Weights of a small transformer language model.
Size: 11 layers, width 160, 2 heads of 64 (1 for keys and values), 3.38M parameters.
Architecture: RMSNorm before each block, rotary positions, biases on query, key and value.
Each number is 500 + 50 x the weight over its row's rms, rounded and kept within 0 to 999. Layers, rows and columns count from 0. Numbers have three digits each. The size before them is the row's rms in percent of the matrix's.

# down: layer 5 MLP down (transposed), 448x160, rms 0.0882, rows 220-248, columns 0-159
# gate: layer 5 MLP gate, 448x160, rms 0.135, rows 221-248, columns 0-159
# up: layer 5 MLP up, 448x160, rms 0.136, rows 221-248, columns 0-159
down220 096:415485479560485483594499474555532446510397526435590538543477422472534446455458642475547417527586550462568523450518480437588416470600502410575503574400535408524565533474510435487523517526545537523464608458517475482488430376599521561468518487543443442548539523477512530473480537499521520544555503527552449540527464480507529568550447509544556458484535462555578542479506476489478493563555502442429443476453482581464440491414464466510538476438466507575535480507535422505431485546488439
gate221 099:421490390521513520506471448487533522529528470513475437504506453525596530509499539655534533423494461456450495384490469476497519479503522361393493583507509502463478505536488474486454545451454547539477484602534568463542501568483449498538474570474464618542556550431480540551574483545534516535491524436520558459493426576483466596542478541571397463484445538534490516508484536522481554515422411580586401445487460460433462483437494450432587549616491533553526511482565550509468463523516546
up221 103:453482492518478544493472479579508489498517482375505511476554436562506549573439515637536442552575475558532422438482496430525515500511444516403546536491525433490460377616443469504486527504534421467507478516494433483500463510566403484519487653437422479405558576555468517595459605502461471462447505575543522539485437527447569497576515544500498399506488483495490501467471494511491534522483522506498565493489488586516445565557526520448434496462544522466542534556615507454376532511556520
down221 099:501587507547505485443584481575432470423407463527540519449469409599464583521449485526558501486370505530556512495520457558429565498467491412457536539493498467490578440619486465397504489510535508473474613487529596588555483510515490510580498561501595409462519491474527480518525527499459577408537448480538517484364527499495512491469526591498469479488504433551476496528497457477432531535476508456491456574515486586505629469578561462496492487526491575430479473435536548417435533546520460
gate222 091:505545554519406467458563517464588582447520517468545519480494518499551530533530576426480515503551527497565535422396399506498427461541458518595379488459455474532564499495479456440505431556509434562550602482496508448588469468471444507504566477535503412539515516474528502575434519452496501497489478572531513506548511386411508466542428484539569480429540447453498484425578486504560565545524555514487438502532476581446366543574389517541484525478598440524455468502505570524460480404499554
up222 094:589433472493500473561398534481500468517474517485509504607670465550483445491551510481462495508534459498497362440464463533553502467421514502598487488524516457488444589523505558532512520532550468442478455484513391506487493535444500528567583571615510523587577462581553444390509549500541537493547501472536475506524472521501457550481410511537548534524546424612507528452513426519520542578469506478521485475530560482443554459484449434394527439512501464496572503365463507508450394479537480
down222 095:477398491431522558522492403557530441482490458487560473480456467490474409496462447585499529494575565418509403412564523546453486461544443489438515453460545449555460457465481517427493549465510481540516493635580470489430524485441500479541461484508509516533403438462469568403498471425479521461609492475524560472508528512562570545480563472636486431575462490602466433523504512445495421508499416537528424445412509492545410472552547508508542455460558481586539522559462435535514568538476461
gate223 103:547603569533480522488563514536521440544489437483493521482429509456509535491482577453510534388524534478459501573458553453547491512438545429547564430526514530587506497467530495420578555448451495569502473434481634477494613456495557541524480396540431597469438519586471573468546433596518479484492441556465517464465467597522491461518496500462516447509532419520474522597567436518431477466515503472474531362562523568474585533411456507512496423480528520513505474449466525472422570538600493
up223 112:476510423412486520524493457444555560571467581494475432527484496525473467388526464482459435565556435461462448458507503458452511566576442489449430529452524516409505510592484526589511507578633435457510609574533499587533352509482461483541476499450602480489546403489499422586382554413415514487457525477519474481498524501467463549521503460597465540486551608512545489520461570446521526499452542452481482535486538437488474377513527497460481519485540463508464455564523522479536515434488512
down223 099:493373526452443469536435475541548443537520529499529479513570481512472397383513478490512488566524388499596474568508524390484416504494423537527478633426525419539507409550493423570460401537608481547522500503523559543597434467494492510412519502507549469530587489443527511450485498442426550511490467490507544485524477466491566489515508504473416490477511480503483546485418567525575522470479476535519482557511444487519509467540450471436475493568427495684521465515468567546527576490561470
gate224 108:471471407532543574471482478466490411483502509457494509479460365587517548570479577472513539540486559495510535418493471566553482471509526530539513509524499485367443497449527501504487569494579478362500484510489612432465573536514514423537494455574492465407412536462472554491514494563501456517445461502502416556525442511551537478472565455505546457457474461523570526493556523509513529530490575509441480457374455577412457515486517525490597548569421483461467549579469475406428406405557561
up224 104:590426542495496457494473473439417552586590394479483526439570503490468450551555513576404520404464568529574475461479528507529550574513396411491437588532453424525532547546567565474484618490485483436506503581460492528521544596571486473510547525502506569445501540457434507501525501562485480493567529491485489422446450535526498482429531564470538436510518505488563426537470533474488440433508516506489494512486555401534518448528487577499458611592526426564417647484503483511516534508529465
down224 104:483535507549499500515547422423485435500481444436581557447543495453487657494522563515392486508499485552564452537439596458614540461489574563520485465481509445504483474544392513453473450480572498478449507491554376532569446537536535409458495456438543466580539451422525533475488423490449517476420456549475499427517503584497525423456521566504422432508478551540455491527483455466504582427542489500448509544504434384513520513475454471511479388443474608550548435444473534532487444518513504
gate225 107:530566475482508479441376518399495520399524481450400481589450485553486449579437456446495471524498483547546432468545506514433508505489506454518531460452502557576405476522584535534537543519509433500398550573538450547479588461446474470540532450489502500430487529521443529469401438510587405582417494471474494512475412429472457470507519450484549558494529490460500545457444556440453527532383431490436547500543473564448518515521460402430533441563543459499552451457449450580393558509469494
up225 104:469476489477523493643517516453497370523480514492469566504459515485530600550590603557500486495419483454518497522535490569472518518474503520508505444481497409537467487457506455549476432460513495502438585524430411444543514463579391416548431474517497550516510494456590417464460498480498515486479466507478469497531554501436441496495453479558573565493543521425546483576472394475469473591436507615452480496500542490494353457499536530485423581487542590402567577598544486540457502510534443
down225 106:483427485466483537470523507468508491485492524522481518580528511499477471531453453513485545505511480485529470485528483427469441513560480485461516528467459495604435401374437484479441545532503448496552561446560489466448496514502521538651595547493443566506447474497540469480387548490479446389607482493510507485463530495518514574549436560572520573531402579540579526510547379448644502516500497469519451549450472454438353492540527497556536460483465461551437587499398509507502404551484464
gate226 107:460539553469528553594511456472519518440524532518532577516472510469542526518406496428530537422456430533517447504526429529588424540450535505500462409475527535519460477471506517499558486489496507493498577462505452472545539437389588500557506500538403421377536530495525454532442572463487499485483446446533528510491486549455434530557456507496487455449456402528477525534558529500308461572437538430526509447426470483455469545419397501493441417580438476455530423527421516587577492479585504
up226 099:507436496506521499498404562517497465526556483473515445477575582524514446472506565526398431539463475494513623523602447542391520589458493489494432439534500584538541579534528600520538494466474437426514454517508537520481447493509601489422497448493544542566509430497536524427572552426536516483509523473545489417467531475456587540454382611535539459585474497504446449502524510522521408556518494535485512473549488482510541460469506534505609570514535403510547525471534413521384418438527577
down226 095:587517499439440377559548525492501437477398479504563490498500523474473524537479610483419474486616423409499571573550460516487519559544564405505511510559515509432487517450537491537542535546540489462504445504504567490516490475436532428415511476458571477498405476498462507572532504462598511495502564509546587527527497501522544565535555493617480484507510575508558456479473458499518525398471572587497558494545392582440451554490620488569530577592588478480510472475578524485450544435510508
gate227 091:458457529460568559576483547453560579541552482388607536475493540567524543500552543509524518474563452527610477560489449525563503509575553493527494550527566484508532539504451569447544524511563517499554404446501546538601406513596532493562490629521482446496501534547513495573557486479501538585497476464551568512510564512448463487543477609541600549460573501485542519454545491548541489499552634493468476525444490410460574477498564533564528524486453458492490530462640501502565417435477476
up227 090:424510482510469564450474450498552525525419529569500425451448518603486511498535529391588469540574577541467526501432522518596486558491390490484495553412440558535598438534399487464520387473507475477472461517459479458445465519454501537501466515509413464439528477584521511436456465529511373435396469525542598482464559433497586472593505457418498482491435552499463426601533458472462489443498490457477501486500512425499556491544528439516516424598490484457468488511520485599545574477475518
down227 094:490457499560441454464483535501397482488501554559472460515560499511538550563354462513512550555432434555536511485533571487460475532559541525532513504506526568538448559437533490447495596412512407522402559578585450557535520496428502455512458499551572522530542495524390531521547540521536509497551488421479402522515528517544501530494526469540404527548500573486490594471495531466371560395556427503462525499443479552595435558545532435510620507528478518574441530464533419421499512509460449
gate228 103:496585555417564416522451507452412479531456524519462484566523451579460442442527491474426604582473428554571565473430427489451506505553566494522471492471418521437535496666470457509510541533485502485507562458489432439515512576421483511455462475528492458502413424372470491502484526472528548467486471462484511439577446559482533433550490516583405545500536410549512578446566520577442512525486445506449503411496554560505564510453451625457521448509488512551513522481488467443487492475563429
up228 103:478492493566421457543465580565554408452434520517411493492459446470569465515513521507500591530513510423599390448585538497502646488449525586480541482494409546531444508469521488488538493503515391443488482413577410609472504516568498403534470452535480505524590523463479401429483559500428466494468469450527560526508476506491522521489543584551485454517549518480516498550573476510517495467563496626535472465443478544451479438449495477562410513453593521527464541485451481601477445474460552
down228 099:476464462497408483525431515520608532542529479454543542512526480580508512480503558500490489501520505473419483443500538448471495554543488542592562461566445526572379504416461547484525445512458517479451485486469490443494503562538547388560486488426543604475604363480461538443535568515512488483589530445547496457474466511509507551478559452449468483559517539514502388557375461499511462479446548562502558447529457452549410480419613488517411517404525483620468471509460484464594462559495486
gate229 101:445514492462534600447521488471508489427409475444484509502499527510502464565549506506530436508554440488524436496471520547463512480506601463542558504407544443476478412560424584468489488548478464503537520565630551526511389497520494517615550462507418478467521540464476448481511544446550415468435458476523558502608462523546522400460490471506466466572512465615583440605526548596533532482502569401468459470514458511440530517508445423535463422560546556529497489622473605526460533498539534
up229 100:532589531572498454486529388586531517520516540467510565535589548525479522474412512487439534477503472516424507474542388498515575542540488527584564463543531520495560479503457445558437481501545490508492454439531505512502611540458448579539544655473442510474524532434494524483523453572477488422428430509567487519403562433523549447552483587513407422425510476459474458463477523441460517453451475511486585586511591517529496510485494514592449484396434403524545506451507458525456514467385460
down229 098:523446456484495530484493407511512508505507419539425602494462544479533447549465532482501476444491471466558555486521501531488442443404470517539456527546468529353499461535505607516498481491429526476455488561479585392473529406551474540532442471492508515558442422481466507560361483518561586496594447539549611540448523501525481500437480466516506406555423534430553558527507532487414509512481438542447459512530465553482457467529397493503533540541552518652438504624437516537448503484452499
gate230 103:508470487392534436556507572458494443501465454517575528550497464512456425450546498474554483504520494496459435504498471559534568509534551456534478589500493442448482559506495564542429523473496432460448503488526440498411480579460339494557538568422507532482509477482528488472543492477447553550541409469556454443542587472448499471593443495592477492513409476533500371414520483425461563489468598452513493548470513512362426516514408484485502423477561431534463431556537458490555430480606491
up230 107:505441530513512449421557595481547405590434466584431486490540467415469372502515501535521541543458460483604502433489495443541467478616502576415540448444531460583428496544462538549481421521510498555491586523466462459533486594547522469578463554640481482587539499519479454429515557399479505508492511600513511485552544464401430527537460412498581566470511417514546527532581487481481509474527503506543507553465510535495470491590541560446510447555503512520564589480497471500468549540519524
down230 103:525402463417491508550580557491478517534444466485442533496578502579440607578460492499532526492575479452500413483458556505553432448474516474497470413535541463398433504493543542430519503457484476527544481447538463495446457486502509493535471553502501613511501493588464523510538590539530443543447491413478466489487478565497561448520490511526498497462546551613511533400386423492622544503510467515526433441482543482496502506502616512364524522500431467510383428524394428553428509484526443
gate231 104:564477554510562473532451578438587501413536523436481541458500428497496415464487467447594590474490549520580498510504507480482508449540594509455495512454429507563387602464510474539471460561532498503496511476514453564492470503505563538500471523465449594524585408508489472517577548434438501503551522433463480479442380469457579485543464518491482410511518371434574510536591468470469524447432472454547498401497552477452463516439504498429498565469517465556582457502449457504552590581594573
up231 105:494496595486517534499568506570520439411512557511495525441438506486418478448412592538503519513513509533450549471589429509491551543513453522462520549467491453527468480482540539551538576467502464560540519518464544547505526552524426510550487508573491434625441489532459523515545442498433505521497496481366439576431502473467524597413521430591392436415431408543546503565584582476421538436539498496510551549431511530431562520548547496494545560549500533505590493506527381434465470463484577
down231 110:524396540560513496566410486564525533531549504511559498489517433570529591447436517555465566506512595526481517586517507491569465462473581449488544406546546520489521471526528452524546577428481424463531618492449557502367515440476486456457548543539479494579526495505490514476523407496500603506474530432430473518525500484529637496548529467568507599464446413511428545470507549480512446573493522554541572605485488552476493537573522480572495585478537567449451485498503538483624446486571490
gate232 098:525562534453468509555484496517465465459461504542530583469483465477530471526526484498498534458507544453487609525556419561481457552489535431606642543554512553493499606417403490545535502578477476577437452466546492535537494497489495535619551487441550518560529523601515457449480398535437464525356509485563527495488412504474401567540453518522555510525479509523551565444418541579420444517547515564454505466489506532535446557465540505435484549438443491469561554535511577499556529482396421
up232 100:492512480486420533504473505566454575525581457452502412506534419576487458413499502545504441477490462461581412570571488440488486517509449578523583543523533482520505573616476489445454561600520411405466454460496520535592534578503420440437510436430487568477578427510556665460498405520553424486521514428479533439550527457538455501512561560518604467544514549607576509530472517512435537544549496512475507503484430427473438517492531469494465540514527524471510456561494532524457487537488448
down232 098:471514513512493507425434577494468473410392460468472476424518560404479493448502487433472577518478529559458440530534525471489462456476583478506474575512548528472470418510495535554554520520553530483571449406403517475445459612533444516577561468355570502460497559569524416554494433520441546484483544497431588496566449490460540484606548492506539586464547326451530548466511466447491547537428562498486523532578455542498548472541533460513441514488487465439445469455500485483491417516492567
gate233 095:511439473534549444562515537405553483446474568537491514534506512556562566640536525550541489472479520513475515532502479507527480469473560476540511485467473520508457490443528549521572535498420528527560491346428539419549401526609497403453521427582508564469550627457545533487606446532430570617488480550488470503499478485427457456554439520593552506430447508564414545536467464487563473499574517479559525521527495481505540500440510497526472472502463538434503514546491566430577532461422610
up233 086:461549467527429500471440483486531525490527603510508592447515495504505426541540550403469553486610502533478533484505404459602593484463556424612571479494487475459533461550533528556561468481558474444476544480569468439544501520528518433548500478481571504527515548429498456487465517448466470521476485545480526441464538490450530542468557580496583567469535517555433528520468477426474491629616552380556548539529547556490519449476549386430529398374524446520487504585516495508548593501482503
down233 092:461462508552551516585481499501456492504522578558490479569393559496431505407526432482446411521558444473542476570636436541505409480604468487362553462533532508493473528505523499442386520487454460558523444488556505481493557436498472425552522538443499436486523516414470542433525483587480507498445549519463461468402473584519521455490462493511514571427554514357421524526484495536523507495466554469535501453449463575517408523461532561539462435483550529353506475485500518528487546500578487
gate234 101:435551571492473511487480487542445495504533427501484469468440510524582517546567517503415470470499581502572492458462512503478453538521469529527533575521445516556492515533379492578488486612592544459528504555466474461594581432560447597535444447498446514451435513415442538543530490536569503475456433592541405506453462535541522551540460561517458513638554491457502482395511575517480449504487580509416537464575547497496529507463505432564530450514453436563478453596567526521541457397604534
up234 099:553501431475506458467534486561496543483446569463562505433564569556576497540529473460506415574522453499503489536472514596415485496469581461492447446495484507437512461495451504549501469504549573509342460377456559452476502448585506452443561499497507530468463527460458481608490382437470490532414593500437455520449462488444511534574458552504496451622497436497537533577487467366503395438547512515437455514579532465548475502502475434476527490549563539499436388506544444504449495497472483
down234 101:441552538513377468522577522521565513569502549520470503577575609506644535590471504468529492585460578547533419434425468544458507511485564489577452489367520455507527426495492514512505504593550500508521500574509525498498531472441524517363474497553576482513447531491590451534535548456436518447511571464534409430454523481487484503558468424518571553488520394541466478548482473490475500393448483530475523462545445438457490475503532482483456502554485447598497492564445396506444462462561471
gate235 101:527415538498521499523446467481505508468522452519478562521508412493517487488384520540469483453483530429522498427501543599433583502498540505541528519512415553635519509479428518406552480461484513618513487520455613506508437531562463476392574563462412503512460579474545481469560526472476588480421532568498441528624547445490420423559526505599516547481456407486512487471470579497440436566462473484493534421538541502568488457554597467438579558466501461552485483553468461504519494552507418
up235 103:417494428555534538506529531522417489477462479455593525526467565503475609546468573564495510510432543543504455465517393513529447457531445441573449517428526441457501457406478505454500388566443523538528459468510431427570504486544471478432540445415562555553521457515573556493478471442533587544499465567427427549437503411416472513588531479495534437535480570527573478390538470418442478442548435446542544450515543561493446509472458567490525531472519480528539530506500566410509473375541501
down235 101:486455415553525483451522522597539550492523482484513472478476407487498679619498581541557478582478439588475447413443532519502524604589518560549451546502424507482595505450439483499587406482521464527408489493473508453495483576517496405390544442513508534533485484429554549508519541493449468524493517481503427537517437508404456464532498515544524521514446521481555426429448430543497460464567446469539432534435531471587489531594436542473514504491510477428415494441521491470474488509580539
gate236 101:500564367531485518473562480500543452544455476499522515556501481487433425499586541469514390556486595433489550526453494485572502503500457453428523488577513560508560498450486523435428510545548562481556506524548491553530571503436452507473485495456432408482502546586469618466457486452533524499458450582581481561452560607563517464529512452585546430431447575481578594575540419423507485472495478456533551481571510375465443505469498413501479504535598464479502503594484443519438460518539496
up236 106:516507487534479493574471482401508492516551485534491483498491525424488517513461456526507544560524412557546446555567467454475369543526520527577465518526480519545439514513556502492503443515541452403518582472530519449480548426529594500397515418529524500513525435459479534533473468549422491536538459429474519402524413489478515582449433520412479482395553472489429413448442517522466508575406588535496421486526526420440487486441525565532447570402340409433544490441546506553545483488467485
down236 103:568529473513520497479552444442519508455526455521475565544513469522582453542480487540593403487569410513487541500499437450496448574474470492478534486420538486528388515504450380586569483501481562638463529482501571436511536528517585497528446506575416456497483481488502538540444583576449418540504443503479423495524456505453516462504438463604501504530570550536431572447531540413496495517430434594535552385439522488476510483544499517483441451486450468658594452521508556490511473523474471
gate237 099:612414466523537484504521534492533581420441473520517620520453426417524415480558498412570558514536466446536484445415529483531567581401494511482564514526487401487489426565441472476476480511557465480482538558643454508509509501520500479508559489441422564503556408506536519528487580492564533400506475466433485407508552518412504540560471526504511455495512554500491450518432513516482502515546525467427452559428506487570472568579540463534469511421444407509634435445542513551539503506542473
up237 097:442431553502570530565504564509469455571510432484488453459542476478377621568594514544541559574511566457491542507487517547493418406599534473525476411529476465441450633433475463432545483569470607515491478470477479490555435474486489605567504447476501463517511506476478544496465525535453492525412524454531438460602498570509438496430573538442466517489493500602517546492517470506511584500504512527529493523537423516507518547409464480550391512560493591489424489545445535522425465443559570
down237 095:501558447474500541496503543444431494519556444481403497454434659513491567524395495572503528505545444491554611607601555477533453558458476505493453538482483521422396589469629586510496496545430463568545475416524575512502459612439508513540474532491504546578445542487485505597552482479470525500501509462452446484483459491537452479461535467475517506465531459528488558520572436550465560584503535485399474438487461462459496405517530514535554583524487494498563527510487491417443471520567597
gate238 104:561504512620499409546554432467535459507466575480584526484519561542529511586541537495550570557476511502552427403511490530513440558418453451471536530478434553481513538454422524409472491573461525464541480461511523491487618465488515429501432372523412508485431533542572531546469451453553542521483453598517469520490539523530577511544490430499504492574534554518536542428435441468469485480513481415523557493462488504505486483460560392547441575473322457549447438476559515505533443499467574
up238 096:441501526414506507459501628536508482472448540476481439586517569516498457451471539508508499478498524456489493398580504505406525518494529410437457462499521563481555474511508588429530534403507569508515659434471531524476626421439525539504446550563555480478446584470510516545457499398442539482468557481432488506449518442549458513501475579462586446412458415396526478481510468492539503493495545509489550498461446514542503414448448474452594510552490490500467655488427453561454518499511540
down238 101:558495489535522485414476485537514547494530455581547436463564502494470518493481480498530553500568562614539434469509386550483481532492488450547580525518606490536508489457477517415516552471573478439496449550530543523553472381436465486467519508518478515566547504484437512446468576517501399557538583494576482481432528455531443471497450557477510517453421481524470502534511391610487552452480498473490535554423585549581437559495527534485626409566446477678513467563557539494516436469538529
gate239 105:539457543488497500528437443564538506571509486591493500510480546459482431491550484406589566527460469593517620508478455452515398484479552518495452475552540434468469450508545554521448488566552502475515538458484454474486561499487477487432510494567472406518545550537580468337558444523457516515438559480488394436538520431494514510528490509440498534421538437528492517458548541489596555468499463365527511531503411522605552525581378540528525508540503527546460457433486509592456467533615543
up239 096:483486573528475508554539544542495525407522474484550610507548481462516481546480462509479531579514530463477567532464540500432458558560476487512500344425576555443537518467565588579553456590432451518550417580522577553552489500515509511550552454384422542448453476513512596576483494498504506469590521622541475550467590416430454480523482597447516523479528558474491484598454427535505419502446537543449495546498514423416461515488482503538485436506515470517437562574467444478459478498559533
down239 099:492533588528523500453489591563498463543480477435446553458408508491479408493448421473473506524494519441484498559552591544423499429524552489440534386472500446578561484530470462530462513492557501476516517515446526435466470381487467475494572424502542509475436504422563489513445529456404437438487507464578430552497479372584462528480524507462538549481445495463490591537487564610534438573485516516497425404455456400438549426515493490448505464443569506601504529546486593469575546495561491
gate240 102:525530507516510568447572552416464423461401512491554577563581418501562496516489490521560456469460411468455495504458560529523587542466554497511453488481428477522462477599483556487496472533499554463485544578503443489515613540467448434517465526462501471482521545532474588475541495530465492413590469517547534472452415465554564563367413490455587488498573569509486412536497509477510578531486529502483441416579533424504464505539422541526453401449414560469556441404511446482555426466496438
up240 100:519441405406487424506522397528519491506524452576459395516477481471560538523548470471490594484484538531444484354542402493439489506556517485502562475579604416485528484483446535478409608551533526592481493512546526527520506556500493512555455482615416489423480494480565493467524457558504546580395496541476558497476535526491449565464475510525569492507439468520560465458494496477519504550440431454445469434518526505515490463501523437438501582468597476516452470456467584514468557581600614
down240 094:502507380511399421517588567384493589483516444524500431527567545554534534451535598495492537439469527539379582472501515569559475512440453507452440459549433528517586533497453406499574522490387524515512485480534558560469433497501558439474551473458498481439492523556466524493467553439521493545605512572497613537529549538518492432458554449576528509491500556495413491544505411482468522478450462487532503495552531552444500512528487480544554457503503439641459499586459423470515522440426542
gate241 100:445592441598518522584535589454415512368480469541454424454505511536552451559424531457500499541435498518426580447590519489501472533457478539530507574450517593483416460434455521548553484510547544464498497541566478530580438502446386483491440524477492446506486492422572516515470476534482436497512540469488472498538368543459377480515441489516490568482515482561528488464529542454461447444516460475570551557480444585526538491599510400522460598561517495524517510502459509492472393590520430
up241 116:543483555361493474510551492477511494480492582497558599450460459476479483395453475505546523506457527420473445573425520491552528452450499528424486466546552475468518545551487535494517540592416586453520472397509482466519483555468514502471538425516522513446415512556415516509581421629500539435422470495467438492471466452513532579493534404552504444546515469506539514425473466673549491472425502437519517486492555504451481498499559596518511500424492495519415480424533532393436548411468520
down241 114:503510525441511476505510540489533481424484498427515572612594480498592550543453500466523491559494496465576481523409474533423556576562549512402506501568518445570521533554550490449555488589554566536538437447504483442550422512418521567537519526452482523519454452556430408494578433519487474462523425476520409589454486538489532534551477414437527538521440558462497580439445492633518408498502490535513452445383489538460479459510556447434524467484473403527472515456433397507530487520523575
gate242 097:448506453540500431487510493490537595521500531454398541507459446493486381435493589436480415509429441469425542562509552478489533492514479609499536533495494527607500555558504606524489420424457503474561506517554571525459519558491474580470498623487478530439554539472417489381491563505517412508562458578404478492382585493464585477541552562554544491612547580487508490490558480496495474432501515430468494510561450593573439564479558453500522526489490531470428516491486474496454486509515481
up242 104:402467514539484564584488473482582402482387527499404462463488468525390482546560572455589445552525487509490458545465487600516518557531592525467477441368550463451486613438501470444529507542390523542631478499488550472455443527540503546507516510572565471458496535487590548511447559469487492552461482528531493481506538462457505522472540492485585480462447502456484549456592558552456507431504504465385438508477383554576492559509529550452498524501505492516467497425456434440499498444425456
down242 102:585550470586505517464510456585490519480454544471405469560550537430522484469587551529520482520505492509502443498430376524542523494480431540532433541491495582420479489574450494470423453540441570544485529458494439547535528505530459485610461479463428545467486517467547449530509390542511466523483498491486584436526532487524459514449477505465473478446461564450478465551505509518510469439586467477500598430453506512562443461476616508448492555499524552265519575458569485496575564507516411
gate243 103:555390471508519510540487467516460419512519457515348472459485553457524431447511483512563575583473491525554530527614478431448505449584475451538443416480567539543503525458472527540493449523491475606583450479596551423559464505502466548501587376429480488555460506473582578474544535519565479471503399540505451437520531501519515557596578529486481512402542519558519442520469517495500520501463507447511581458474545468530497471446441471553513581562540468536341495496547519453496483561449472
up243 105:624478466535428515484581426478457633496492638550467484486533525499505434501555517470495527539498597412577428469523453530591538483544498481448466541486463534552502580451557542438479412452514545479550556536481520514486483498517483533506509444497432576401545604483474484497419572453497497478522459483532479602508497509383481485537518498401500526493402560502464490515482520480485538568554422461594608579510436535417463494499570507503499447540450562560449468460477576413517481514554442
down243 106:538528508481513533481494565553546482474541451554543587496482518398456508449526515499524460456521395480592408471638475499485543521482399426396487493476498439442548523508473521517557428549486598531518546546585519507453454536393433445540434453463507538479455471465516443448494497496597438454540620566503499590421417561498431499509448476518495442454537536560481521500464430443513544491548555567474473563503511482509531546486526459543535538522469511316472424516567438546532463474536465
gate244 098:549455533511447460494459538428464533513498479507512512511530633591570451450361498446487582487460503443446516517400546464508521426542508552492442528581476576460458532478423495504518510483432514529587509444454558620571535516539511490483506538536533481526512502493436606512491528495563483482376503543551587509527615426462474543561472551571539567427453567459531487472415480569472526486433403511464502500491454407527573569507554443524594492554523509535492519503488443438445434471592514
up244 097:591518493551465447508493415537470541504509398437559450495588529600474501495431479460459560481525503420556526418488516461454416499512557511574488507457587500587399521500570561531486529542475474555499494561588473588480443428472481632552449522508576507584482515500537360506513442555525494467486566504523486443563512500550512481603428481536537518472497415418546547556411573481484496450488459458397494536523466508392530561499480525455514506393528465510530468524495564545452436453494542
down244 098:493488494600521475418472471475441521476490558595536533525319487478512388493492467494470454446575524546459462505550554538507452472565571525413556540518468461512453566590440501460576571576478512581521513369486461532555547488511421516540491465504354461432503457470479540557612406536493499499443573435503530434570451531553465456519555430533546531552504441451406484507508539443541518550468450490501499531504489521490504593586516491480477503453462499398543534486533554475514535510458444
gate245 104:570553543483557534464484380450413482457478482384531474470547552546510527427495529470527438506540592461419447450444450544605551545515504442568496510534507495426416592617503520537491457513456405622547486521550528509555440508538512521419475469505436520510491533478583498471532470439476426442513446482486519419549540440507414495545466537478490568488521526555441503514458513447362477569394515498582401442506504576469553522456482392499512486440506492530491498451471501476533400470506507
up245 095:525504529567475411512524640555455508526555642527419492508576445537511533493481576430588559617476541432494435501535542505548503499477563553459473477422537582524563607539574520480537499547549369479489477456572449590450471517422480497528488500530576517461460439524530493502530511515461439519550486489508489556469447521477509484512479504575474498483502497465483492556458495527467560570541446475476356518480628521522608501499448504434544469452465537591493560489518422475474593530471570
down245 097:484487476455446502360494473525512486506496518557563474428599480434482549556430482539421492522491446467486471468474422532552549488438547374517522522488526504519429409489443644463528506446455539446569522595434442430496441460459485463403517505504481522519422509469562537551499467487491581412529487459418559461493476518409437532516542468571507422477420587499491472529509428423531444503437545494541427442547456524523463498472440440541410422572452571465515541432511489478512506580584487
gate246 097:530488522518549580580549488474517408484515541510541463469449454602449490573540483539501500505396545547517438496561467471505512528541439454505557571541504507536432506546497422609494522439533539524577372479394531454487514520494448545509542527436466544439432445548544504600507522486518534375555461441527605471534522561470478527500480454451507451493560436535537621482457547580486408530456635512496510499526541512390502437476451482525586540506466434442491504536576514456557408503556500
up246 100:450481545486503540497624420486453489494442601483584486398449488518494513546539526486484484460443450563502439470458565483499436443514468450517545469558504572475562593464509452520476506562615574528451537449554457496555490455553464445522554566562575455471524410476477480465492501525626596496472445438549573515517542324455590513589484466468546429461511470470543527559534431488507500510509492541445446410460501545485522445464514473515513490473484511484590471641469438491423499555494517
down246 097:553519565471497534493465441534465460512537620534479463468492452490413426536489597526561536604482439443501509456501539499539478520462490487474534522405611489545501523523580460573467460529434395474520327479492492466401478443455473429564486552548419535505534375561479556470470451518475490423512424445485516488520560485512461500528500397484535638493531459504506573552517542545566456488515470505484528486477518652473555513543521442484477528474548485374485475497530501516483496548527410
gate247 109:494483467511587529439439511547361425482529432472469558532474495537494439450490482559478480499490553479543576464560518503493508631470455460521460479473465506602532454453476498480481492496509473594491636489542512502436519490516507557473525519528478498434486513530484554543528514547517536439518514517489413270544513496584553533482556431500491482625547586591481490465429549479399447484615472513473511469510501546615471465411469461459527484502535470517436517549466527439539443454534471
up247 105:503558533521543465476499518538505504467622405494561489550485590549578475563513470589527477485502532498464585479498516504447568524459496494503475391461381429601465488506479449490573482507427487536544498466559429562489502535457533526498488504489493561492528482555460561413539521476389565438507516447511423495490483595527553460598531508553513494415576443475454469411538547544565493534531560436538659438505434498562503437451538481429456477545519504489483537458488472480553501482674527
down247 103:477595634512470525531458491574448466479619469414584506512547437487537520632514466569489381468528425628470443407483551523531522499494504572487512456432488500485501414404466528458549461437502480472480526513465559598529534501506572467600554528420389525527481533503502543504476615520434522465572471468541503579486516521428528478511538537492456491473539486454486502530473489576592474560444512514532508538513433462482527410500406500494457564560469500495500490562531445459571464576534552
gate248 098:529413485507625518423512552504504430447508479470539513500506481531466459526499549466496446482429410492492518504567528511552493562483454552516554428486595477481568460525593499522376542588502457494561575497441429414495425499556389407468458463560402515491638548522572442467513469556533525523492543523566413404485509523475455465450479527486526413488470468517495461413528467528457529457529534477487515516427464503545492560502531602542520500568418492551549484526575392453506477429592448
up248 102:511455529557501527561463521552476581490518551463486482448458556572532511461521498603604453477578562516536525516447537421490446402544499377497448515486535505439510527549502585482600509439488460497457521465551569563482541491401519555391519529465533467529558507589490495459477559541559491447405392488513583468583460520530466582551486495512486501436526559452524389525409638555522523575533517507557539575546565436485496474628507467480485516496514586495476542536467573488490524527493522
down248 094:498534496438585474547457464624566579526522460465517436531439480528496466435525427539489487490415433510470567533475577554433463594476533511470525610618474559516551496437466528528509490505525491506451589452419442481436596556388480528490513580582563515468521493451460551590484529399507429479488521416455542515551497481504452495455460545523456452531439485472448529529484573523535489517436549452453452486539513536441578481544474478476484467472516527644497602380469486456432462479499432